config = dict(
    num_key_value_heads=1,
    head_dim=32,
    hidden_act='gelu',
    norm_place='pre',
    parallel_block=False,
    init_std_qkv=0.0442,
    init_std_down=0.00781,
    weight_decay=0.0086,
    lr_head=0.00804,
    schedule='cos',
    final_lr_fraction=0.1,
    doc_mask=False,
)
Each number is 500 + 50 x the weight over its row's rms, rounded and kept within 0 to 999. Layers, rows and columns count from 0. Numbers have three digits each. The size before them is the row's rms in percent of the matrix's.

# down: layer 9 MLP down (transposed), 512x128, rms 0.0705, rows 348-367, columns 0-63
# up: layer 9 MLP up, 512x128, rms 0.145, rows 349-368, columns 0-63
down348 108:494521454472498511462529564534531488505400415518477524482381531387496535513505502544470483489527481469415488458456469603390500584498492507526499530532502472388507529495462587472425431505519482
up349 100:600517535456495502633486469560484499590520543506562456500398447466603421565380498494489546534526494557474527418523496490481405484419483557475501514472552528529481491460533512488537481497507536
down349 105:498405492508562558577527522507498560477484579574545438491486411429439480641523390503454569423509516468478504566576472437560402532485536537585464446503445525488535493575581511522431501483400513
up350 094:464441523457601506520505492446571526452580508564484557433536533547536504525543485502448424507360501441484489508548562536534514542531555506459450500571546472476549570548466517494420617477483520
down350 091:454543533505456544479509523415461473555512486515432499551527456540416431461457562461559520439515572470502491656429492591463480438472451522593556599434509506466435414516561540453544408559541444
up351 104:478533480524446634456524513527442521502484482477443440487487555567581470501522488491438496529501459537562488534487567461500514578443508477496457455481535521490515597544465503549436528524535482
down351 107:508488497506539409568505541443478469531509548437514510509468385411409630475457529511539499423525496502537552462570430523506604493654455407511500543513466580495492465509534483449593440505419527
up352 086:462492466438547447502463502496465390473428566574523538455476525524497532571478407550485461490564503503486516538497495452573506466551444489566474532547601495461438490442531606506477550505505484
down352 080:526521536511444502485581470472539516527573474405511449418496487482506450493520547498511539437425459485498514546437532436561528475460565522431398413496464507589482532593490500488485427484513500
up353 099:465521475531465549514497448459451519548436461406414553473448490469517500422531519513578497507503510475543500516547542485544591527459499574524412506483513485390496473554486550515432585419493400
down353 107:525517485498445551424543544498524430531482603486551548507425414508496494550524481417469517530528496459539521535531473454505364533504399508417468481482522470559529530601535496462468510637529594
up354 105:498468496542476490473483500537533496487484535591498522613508457537576427514526423482583563529461532458539548461471459531516497479554524616422511530509499581489466563497575514624479569418495480
down354 111:474513482519509522450502547493493522536536446506424558476536435475461502454492487511464433498543446423521400609516467480523396537513482514615432561442421473575441546517512502448437486552444478
up355 112:512539484605601527504575533533547464584483500516468508451524476504515418478479468375551463489523493535495522491509585459490558444557475447503476516444497537416407441509457485456406486502529489
down355 121:488435481488476645559518574515516406491535542568516544579490460492524440466515469549443463388554573557509572498522498486427514439544509471441503500549494512486542453563589606488589526498538404
up356 102:440523532482501465491442487435472563620557521437560588545498525449517493505517581534459417470441474468520496506478535458538482523495472439555429557487562538589483481466478521522557530454555506
down356 106:505517527529483498527486398568607481496535401433498542539604514434486424447501522545531491454552528525521541498453475536636476620513456485454548530509412531498434545451421509491538411449502492
up357 098:437476517541432498557573494604471435554456539407465447424418487561526406471515464486501478558495535550552499525476438488468574546490419550488461514490581550546361538489552575550509452507553413
down357 094:545502482455478513367510491454519504446534463519513586521450596443436538529420577507509575457559480488419413526505432539467407425459533521424508597503496439415612488461432452436500561511434559
up358 096:425483424464571557583468442438465483482580418559553449560439428576616503460556470515549510483499505534536475434491424451445471560535481515502436514441450473515484517505451515534546604456519529
down358 103:559595522465420499512484520532510536485444511444517548500525608438382598538449464523438469457532485488461426535473539481471513477410484494437405534466596405541473524586565492457529379531577451
up359 096:534500501467461480531563482478463565577441463498528512484452490565490565497431639583565528555464483473498370503446514502545552519490467493508479479423608498548547457524487568551545514421450482
down359 098:521474441495463508481524492456628495410407512514490404449538572428477460546548456534520373501490512464533521478484600535461454520551518498462526589468407555509578509520505566442539565416459452
up360 090:537548413487577541452520417515434554425552538538465503512485482535539486544508488520489532540437465524563514551529470682518513552475536401471467491512518531586384555523504505561494517497429555
down360 090:478491524473434565549549525508484391587540403484565465507575571402414511525458563477577470495494456460456452448432602471547503467573459507519505532494464410476566438536521503431528399526517412
up361 116:555481570457488484582553537426484524557507476527560454578504446511525465589460403508488440480541470468463597595518506515406485503497427540416435505408535534567549428511514582508433514385500527
down361 116:477530542491571470444422523447413519474533486511622538493496476507447554485492463528474600624452464516511517470544618518436450611401540528467502458514487441508453487544473431496529526500513585
up362 100:469514533578473473550396530526505492507498533546527476490529488467475458589484641406430521555505424474527397493505531446461449513412483518523523538491483447427517450576515531478471481538484482
down362 103:492482485499500517426490466420581483510445405431482558506458479550463476450587525492477466540470461621549497444515431596444519546518511491462541437449485447467522454431512468518472601503453499
up363 097:538565513418458541510476487487449469474560531533523395484538485454487566507452426598472560461502483580582375491499513515486538569499497505445455491474468494357454561584460583558541528468502450
down363 102:524374493505440438522625495582466481499416471492484476518484500497564489475416561431482516551484440437512540480547383572510491500499497498611493445483496500591612462473542487457510475452485550
up364 109:479610544535524470557593424557453554531524614539466481468553481476498513466466513521531495497603467553463513467436528488508419490512428415577466570488467546550464483506504459578526509474582485
down364 099:504472506532503514589514457441519556500486499359498489538544512526581410532510621536532544471486438404543476565546486501419504570441424425528437415501469478426611523516517540522545579533440411
up365 100:442532522467534501530529563463553517496553549562505559572479476487424525560439472561474504502560515450494602474478438591424470518435391588516492444423457408454459594612514514500565462480487562
down365 100:485489463536450419464487496479506523467458519443572511498527575429463438527508575517568491452525500545529497560616484521512528521516515437581628491595525544483467468445519523475527435449461566
up366 101:474527496481400491521453470570442506506486420522496525438515545501547523483392524516471602514490463436524547503519374563557397531537442484511476443494555597487446539457551483495438498531506539
down366 105:538470508515418530388396439506514492544480574451527518500481447488456461462502522500461475515518563558549509571543548515420482488467481481548463570495577518512483480576505583605512481456493483
up367 113:513426397556474452541538563451461575539530540542552454473465458485477418526524498488590447559486603450506544503453556451508582609490594464479505562435469457487527616513549534433472427425481493
down367 112:521519595514485460510475514513555537441406584526503517469473521562515523518499505429439517588480516513448457521573552440419478593576495450459561559488548506526568443516484534579388516493452531
up368 100:445544509500482533555451485487467523523486469417431519539523434462458481507427444470483635497584434482493485439466453556436471456531520541499535570561518444522536542478503558498473514478427569